config.toml
num_hidden_layers = 12
num_key_value_heads = 1
vocab_size = 32607
qk_norm = true
attn_scale = 0.141
parallel_block = false
extras = ["some layers without attention", "local attention windows", "gated attention", "capped logits"]
init_std_qkv = 0.0711
lr_mult_down = 3.0
beta1 = 0.95
max_seq_len = 512
Each number is 128 + 32 x the weight over its row's rms, rounded and kept within 0 to 255. Layers, rows and columns count from 0. The size above them is the row's rms in percent of the matrix's.

# layer 3 MLP up, 512x96, rms 0.41, rows 0-63, columns 0-47
size [142  91  82  95 115  87 123  96  97 109  91 104  97  83  88  98 103 108  99 116 119  93  99 100  80 102  91  89 100  85  92  92  93  93  89 103 100  98  90  99 111 101 117  85 105  89 122  96 105 122 100  89  93 105  88  96  95 114  97 101  98  99  89 100]
[[101  95 107 148 147 168 102 170  42 124  81 157 110  91 150 105 127  93 150  83 108 165 103 182 125 167 181 132 144 153 167 124  95 127 127  73 100 148 140 125 128 132 140 127 101 123 162 120]
 [110  89 161 112 143 154 125  99 105 183 162 121 180 107  91 129 105  77 179 128 122 186  91 131 139 114 124 135 104 120 201 122  89 144 183 127 165 147  91 166 101 112 112 122 118 200 111 124]
 [175 171 152 107 104 120 119 122 108  86 165 112 191 158 150 143 135 149 111 208 141 141  76 154 113 142 107 132 123 122 142 125 123 157 131 114  91  41  60 145 134 150 139  79 168 129  95  88]
 [136 111 176 131 140 161 136  91 163  81 171 116 134 153 162 149 124 127 139 132 115 166 159 148  43 122 153  90 147 122 197 166 120 137  90 159  56 146 113  97 172 177 159  90 141 186  87 157]
 [111 137 152 121  64 132 111 142 197 127  55 130 137 146 119 148  93 152 144 153  91 116  89 184 109 100 141  96 119 138  56 138 186 104  74 155 100 148 130 169 138 163 114  77 145 111 154 142]
 [132  55 134 139 136 160 167 144 111 173 117 130  84 115 107  76 198 163 141 111  83 138  72 127  91  73 103 112 101 131 135  68  99 158  96 139  95 132 158  84  77 114 123 118 127 113 105 165]
 [126 162 135  91 146  54  78 143 115  91 126 155 120 113 105  92 121 172 163 107 104  97 152  83 164 133 125 144 129 198 101 117  92 106  69 120 121 140 111 154 123  81 114 150 118 163 175 109]
 [182  93 105 121 116 173 181  83  72 121 116 110 124 110 118 121 141 133 152 178 129  84 147 152 157 164 201 153 194 105 159 127 167  87 136 181 107 131 132 136 149 126 106 152 125 133  84 130]
 [109 141 166 159 131 119  95 144 148 146 106  72 107 153 109 189 120 125 135 117 153 151 113 123 146 104 143 141 120 162 151 168 171 113  89 126 131 113  70 120  62 172 116 186 143 193 143 112]
 [117 115  92 124  89 123 122 101 149 155 108  84 122 132 157 117 113 171 144 119 104 111  78 112 176  89 142 110 147  66 122 114 157 122 106 109  84 163 147 125 153 135 166 116 142 161 190 164]
 [141  71 152 136 112 163 163 131 138 147 117 127 121 174  86 108 162 105  78 148 129 179  92 125  89 139  99 143  98 178 117  97  90 113  42  90 171  72 220  94 136 164 132  57 116  75 158 120]
 [124 141 130 125 142 142 120 181 144 182 127  76  72 170 143  43 163 165 121 148  93 130 154  97 116 138 107 139  81 160 118 113 174  92 108 108 129  90 139 100  92  67 119 154 105  89  82 139]
 [147 166 132 140 139 144  85  95 146 132 113 110  95 127  94 182 162 163  95 143 127 102 144 122 164 146 150 102 160 172 120 137 110 164 102  81  74 130  75 130  86  99 128 148 136 164 111 109]
 [141 102 106 133  90 131 101  83  91  96 125 210  93 132 127 130 218 157 160 113 160 161 122 131 149 158 171 139 158  98  95  83 162 173 208  98 104 169 116 107 134 166 130  99 181 141 130 159]
 [141 110 138 126 117 150 155 140 107 139 182 108  97  47  89 107 186 169 129  93 139 141 168 115  66 170 132 121 116 121 166 162 167 189 147  75 108 146 160 103 130 143 178 148 111  82 120 131]
 [171 168 108 127 134 160 104 153 101 125 146  92 126 149 207 121 146  43 107 137 165  71 160 150 120 141 117 199  91  92 103 112  99  83 122 126 104 137 149 143 127 117  68 115 133 101 155 140]
 [151  90 125 152 109 131 108 124 134 147 128 125 147 143 126 145 110 139 199 188 136 139 135 146 129  83 137 151 174 193 165 160 150 137 173 114 103 128  97 174 142 175  69 120 222 176  86  99]
 [151 100 149  93  87 152 132 171 117 174  68 220 158 130 114 131 106 107 151 116 163 183 139 170 154  91 130 121 109 151 181 101 130 113  94 151  48 136 103 120 174  87 133 118 126 103 177 139]
 [150 175 159 144 107 109  74 138  88 109 158 122 160 164 109 133 121 152  86 129 112 200 151  89 107 113 104  94  75 112 122  78 154  97 114 134 105 182 184  69 159 105 114 162 118  91 167 115]
 [ 73  85 116 148 106 217 187  82 164 183 109 163  90 149 142 113  99 156 164 171  96 117 112 206 137 137  99 166  94 121 125 148  81 127 117 123 106 101 150 100 142 162 136 100 141 110 155  97]
 [117  85 131 107 126  83  80 131 115 175 130 128 146  95 164  72 156 101 159 121 172 153 154 106 168 198 111 122 149  71 153 139 128 143  92 154 115 142  96 152 126 112 115 197 110 136 192  62]
 [167 165 159 120  92 158 100 178 135  84 150 101  88  68  50 100 144 149 122  79 103 125 146 121 111 147 108  81 181 111 114 164 115 127  90 171 129 122  96 128 135 124  74 137 133 194 118 125]
 [105  99 159 142 161  59  76 119  96  56 120 131 119 122  41  97 108 129 169 124 125 149 166 104 124 141 103 178 133 123 142 174 142 130 110  93 113  91 118 191 146 134  97 112 120 125 116 110]
 [ 85 174  97 120 112 124 158 169  79 139 131 126 117 191  87  87 134  85 112 107  98 112 136  98 115  75 107 144 148  96 118 174 118 162 173 134 146 187 156 114 115  89  98 186 164 105 125 147]
 [143 171 128 155 142 144 161  44 118 149 108 128  92 171 153 127 155 130 133  96 139  61 128 147  59 158  84 121 106 144 172 163 112 132 112 111 134 150 130 126 179 162 139 128 186  72 101 125]
 [147 119  51 134 137 136  84 169 127  89 110  50 108 119 126  76 135 109 145 123 130 154 169  82 145  95 146 219 146 131 114 124  75 109 124 112 167 135 133  57 144 193 173 134 123 130 129 156]
 [172  99 134 133 151 118  99 137 122 112 101 158 128 183 122 156 102 154 134 104  90 125 106 170 119 131 106 140 125 112 117 130 123 136 122 151  88 114 109 151 153  88 124  85 116 117  91 135]
 [120 137 110 152 140 184 143 153 111 141 119 100 153 155  94 124  62 140 114 123 112  50 139 147 143 148 121 111  95  97 108 101  80 172 136 157 167 131  89 140 119 125  63 116 109  86 124 104]
 [155 123 133 185  82 179 163 123 125 203 145 136 112 148 129  95  42 159 161 103 109 130 114 112 149 111 114  82 110 159 124 113 129 159 106 117 144 120 152  83 153 168 188 145 139 126 119  63]
 [117 132 106 134 129 128 169  96 171 140 139 120 138 152 148 166 104  90 133  97  97 169 131 170 126 128 170 183  67 147 100 192 129 112 113  52 109 112  80 137 153 101  91 160 180 156  99 116]
 [ 86 125  84  78 152  91 163 104 133 178 192 101 106 143  80 161 154 121 115 116 134  81  85 127 150  95 129  88 122  97 122 157 122 110 150  83 136 161 145 100  77 119 175 117 123 153 128 108]
 [137 148 165 116 101 110 118 120 135 185  88 134 126 172 139 112  97 146  84 144 177 161  79 162  82 120  88  91 108 152 146 148  99  94 107 154 114  82 142  97 107 170  97 119  76 116  65 159]
 [134 119 111 134 115 162 173 143  85 159 137 183  93 160 115 182 153 107 164 157 142 180 100  94 199 149 104  84  88  67 112  99 148  60  95 126 147 135 126 138 112 109 128 144  88  67 166  89]
 [103 175  87 156 103 120  92  99  91 147 110 151 143 154 112  77 105 150 115 145 172 128 142 126  38 149 132 118 140 174 141  99 108  92 178 139 125  99 168 162 148 155 190 122 123 166 134 158]
 [161 146 128 127 132 170 146 100  99 131 152 155 105  99 120  82 173 136 143 103 120 118 126 114 126 136  74 112 149 166  93 152 136 111 162  94 122 148 103 149  92  77 107 158 153  68 139 123]
 [134  84 116  85  82 167 113  91 134 172  62 154 137 109 127  82 139 118 101 128 135 108 148 114 177 144 151 131 183 130 142 139 186 163  51 109 139 176 132 208 129 147 119 104 149 137 148 147]
 [ 47  93 117  94 140  81 156 113 127 133 100 154  79  64 103 116 159 180 118 134  96 144  85 124 153 187  97 140 126 158 120 143 148 163 138 121 167 118  82 181 143 106 132 123 121  89 104 122]
 [ 71 152  90 166 155 162 128 145 114 185  90 157 140 131 127 170 104 109 150 133 147 161  89 188 194 176  74 178 118 159  93 124 118 111  96 132  97  85 179 109 122 119  75 148 164 133 121 125]
 [154 138  92 139 121 110 148 126  81 145 129 190 134 134 158 132 106 107 143 119 158  79 137 120 143 135 133 109 178 130 211  87 120 172 122 147  36 144 118 136  95 131 162 105 179 117 146 108]
 [ 85  92 127 149 136 170 146 146 105 121 133 146 125 107 110 121 125  71 143  84 106 164 115 195 146  98 138 171 124 146 127  99  77  59 111  82 191 137 134 106  91 167 132 130 133 143  58 124]
 [107 147 142  87 130 105 219 192  90 189 100 136 172 125 150 131 105 114 154 117 115 162 139 160 163 119 173  85  85 147 145 111 141 192  74 144 124 150 156 111 158 107 125 114 149 154 125 120]
 [143 129  84 148  93 113  95 128 166 139  90  82 104 144 129 110 170  99 122 110 191 103  92  80 104 184 108 122 101 118 128 120 137 181 126 157  42 136 111 153 157 105  75 149 117 154 163 143]
 [ 75 130 148  98 140 135 124 134 132 123 164 143 134 137 107 143 109 200 106 154 185 134 115 103 207 112 112 156 100 134 133 116  80 149 139  71 182 118 113 103 135 150  87 130  93 163 146 132]
 [116 162 173 150 123  72 107  64 143 131 134 111 171 123 136 100  81 121 142  91 100 159  86 168 105 144 144 125 184 109 107 154  28  64 119 152 147 114 160  70 102 141  95 106 102 134  90 108]
 [141 103  94  64 116 170 198 174 152 183 149 115 131 154 172 145 117  96 170 137 131 144 163 125 125  69 162  83 163 105 128 112 160 114 146 120 116 149 183 150 107 111 148 173 130 105  80  59]
 [181  97 117 175 128 144  67 115 135 133  83 162 116  82 146 181 148 224 145  82 156 119 128 142 102 129 108 124  68 144 146 180 121 173 128 128 112 139  86 147 128 113 116 119 110 150 137 143]
 [164 172 166 127 102 103  80 138 131 180 104 151  30 165 108  78 169  94 123  99 134 137 110 113 140 172  97  66 119 154 110  91 159 117  77 135 147 154 145 115 172 112  89 153 100 132 111 106]
 [ 94 130 177 127 205 104 150 146 154 140 140 175  80 152  50 104 127 158 149 103 147 140 123  86 132 135  91 131  74 147 165 138 154 166 149 137  79 126  97 151 120  95 106 136 119 145 181 106]
 [122 104 156 167 168 181 175 104 132 120 129  77 158  69 157 121 103 125 140 148 135 112 152 158 100 159 103 118 106  98 185 125  99 148 109 106 210 106 126 120 117 162  96 130  86 103 184 179]
 [108  60 140 126 198 163 126 162 141 123 166 122  82 176 122 156  98 133 150 114 149  87 128 154 102  43  95 172 140 160 158  92 127 160 119 161 151 155  91 180 116 139  76 113 177 121 124 112]
 [216 129 136 163 134 122 167 131 142 140  93  78 141 133 130 171 105 173  49 113 193 151 126 160 112 126 120 144  94 131 137 119 138 124 170 167 133 131 112 104 128  89  53 124 128 180  93 125]
 [207 194 122 167 133  83 126  90 200  95  99 129 125 122 126 124 144 155  76 134 111 127  66  89 133 159 135  90 152  72 140 107 157 140 157 150 125 170 181 143 117 130 119  96 137 144 120 131]
 [109 131 115 121  75 116 112  94 149  91 114  92 141 102 129 139 172 128  97  91 154 134 177 133 113 164 110 111 102 212 127 104 138 112 112 156 158 151 144 146 135 164 140 121 100  96 134 112]
 [169 159 130 176 224 141 138  96 132 106 154 150 130 142  91  70 133  93 110 164  82 141 144 130 148 144 149 131 168 140 122 148 142 112 122 169 146 146 133 113 107 123 110  79 104  84  83 123]
 [162 159 182 141 164 109  76  86 122  99 122  85 124 136 113 173 103 178 104 142 106 114 144 146 125 209 166 169 156  74 130 118  92  45 138 101 137 158 102 161  77 137 142 135 117  96 157 115]
 [142 143 126  71 118  96  84 122 133 148  67 114 141 161 137 101 169 143 101  82 141  90 114 120 120 112  71 163 175 141 122  97 131 122 221 147  98 130 133 104 162  83 158 110  99 111 124 139]
 [157  94  68 138 189 140 179 103 113 151 132 151 122 146 127 126 163 120 147 206 119 183 155 106 170 148  71 140 104 157 135  97  94 155 168 132 143 161 100  95 145 119  92 130 145 124  71 139]
 [140 180  90 195 175 129 151 167 133  83 125  50 149 129 103 102 104 118 207 104  65  79 114 108 108 111 116 147 113 195 151  93 146 127 154 102 108  82 105 170  73 131 127  91 109 114  92 129]
 [179 126 109 120 120 172 151 102 133 133 177 142 169 149  51  69  75 154 103 163 103  86 116 147 149 115 153 123 128 133 106 133 119 115 127 116 162 171 104  96 132 135 125 190 149 103  99  85]
 [ 82 117 173 155 105 182  82 132 175 143 117 101 165  77 156 165 130  96 152 110 117  80 168 114 120 146 141 147 142 128 166 177 161  90  89 194 144 123 153 210 181 189 133  66 145  77 162 144]
 [121 108  44 106 110 157 132 142 139 224  86 155  78 110 126 170 188 134  88 136 110  91 184  79 154 127 151 112 119 128 118 129 114 102 144 113 110 105 157  98  96  86 156 135 155 134 123 170]
 [146 138 159 158 143 109 116 179 131 123  99 168 132 154 121 113 103 141 182  92 208 143  67 109 145 123  80  99 112 166 175 124 124 146 111 185 125 158 143 128 126 168  37 132 143 127  97 114]
 [182 103 109  98 123  65 143 135  99 137  99 117 139 129 151 118 142 125 148 122 175 155 140 103 111 113  89  90 151 157 108 109 139 121 122 175 143 128 170  81 113 145 111 107 139 141 116 110]
 [130 188  85 150 116 123 121 138  63  91  86  87 137  98 109 118 151 143 116 109 133 133 165 137 127 193 123 134 100 114 235 128 112 168 178 115 121 145  87 129 124  60  85 141  78 140 134 175]]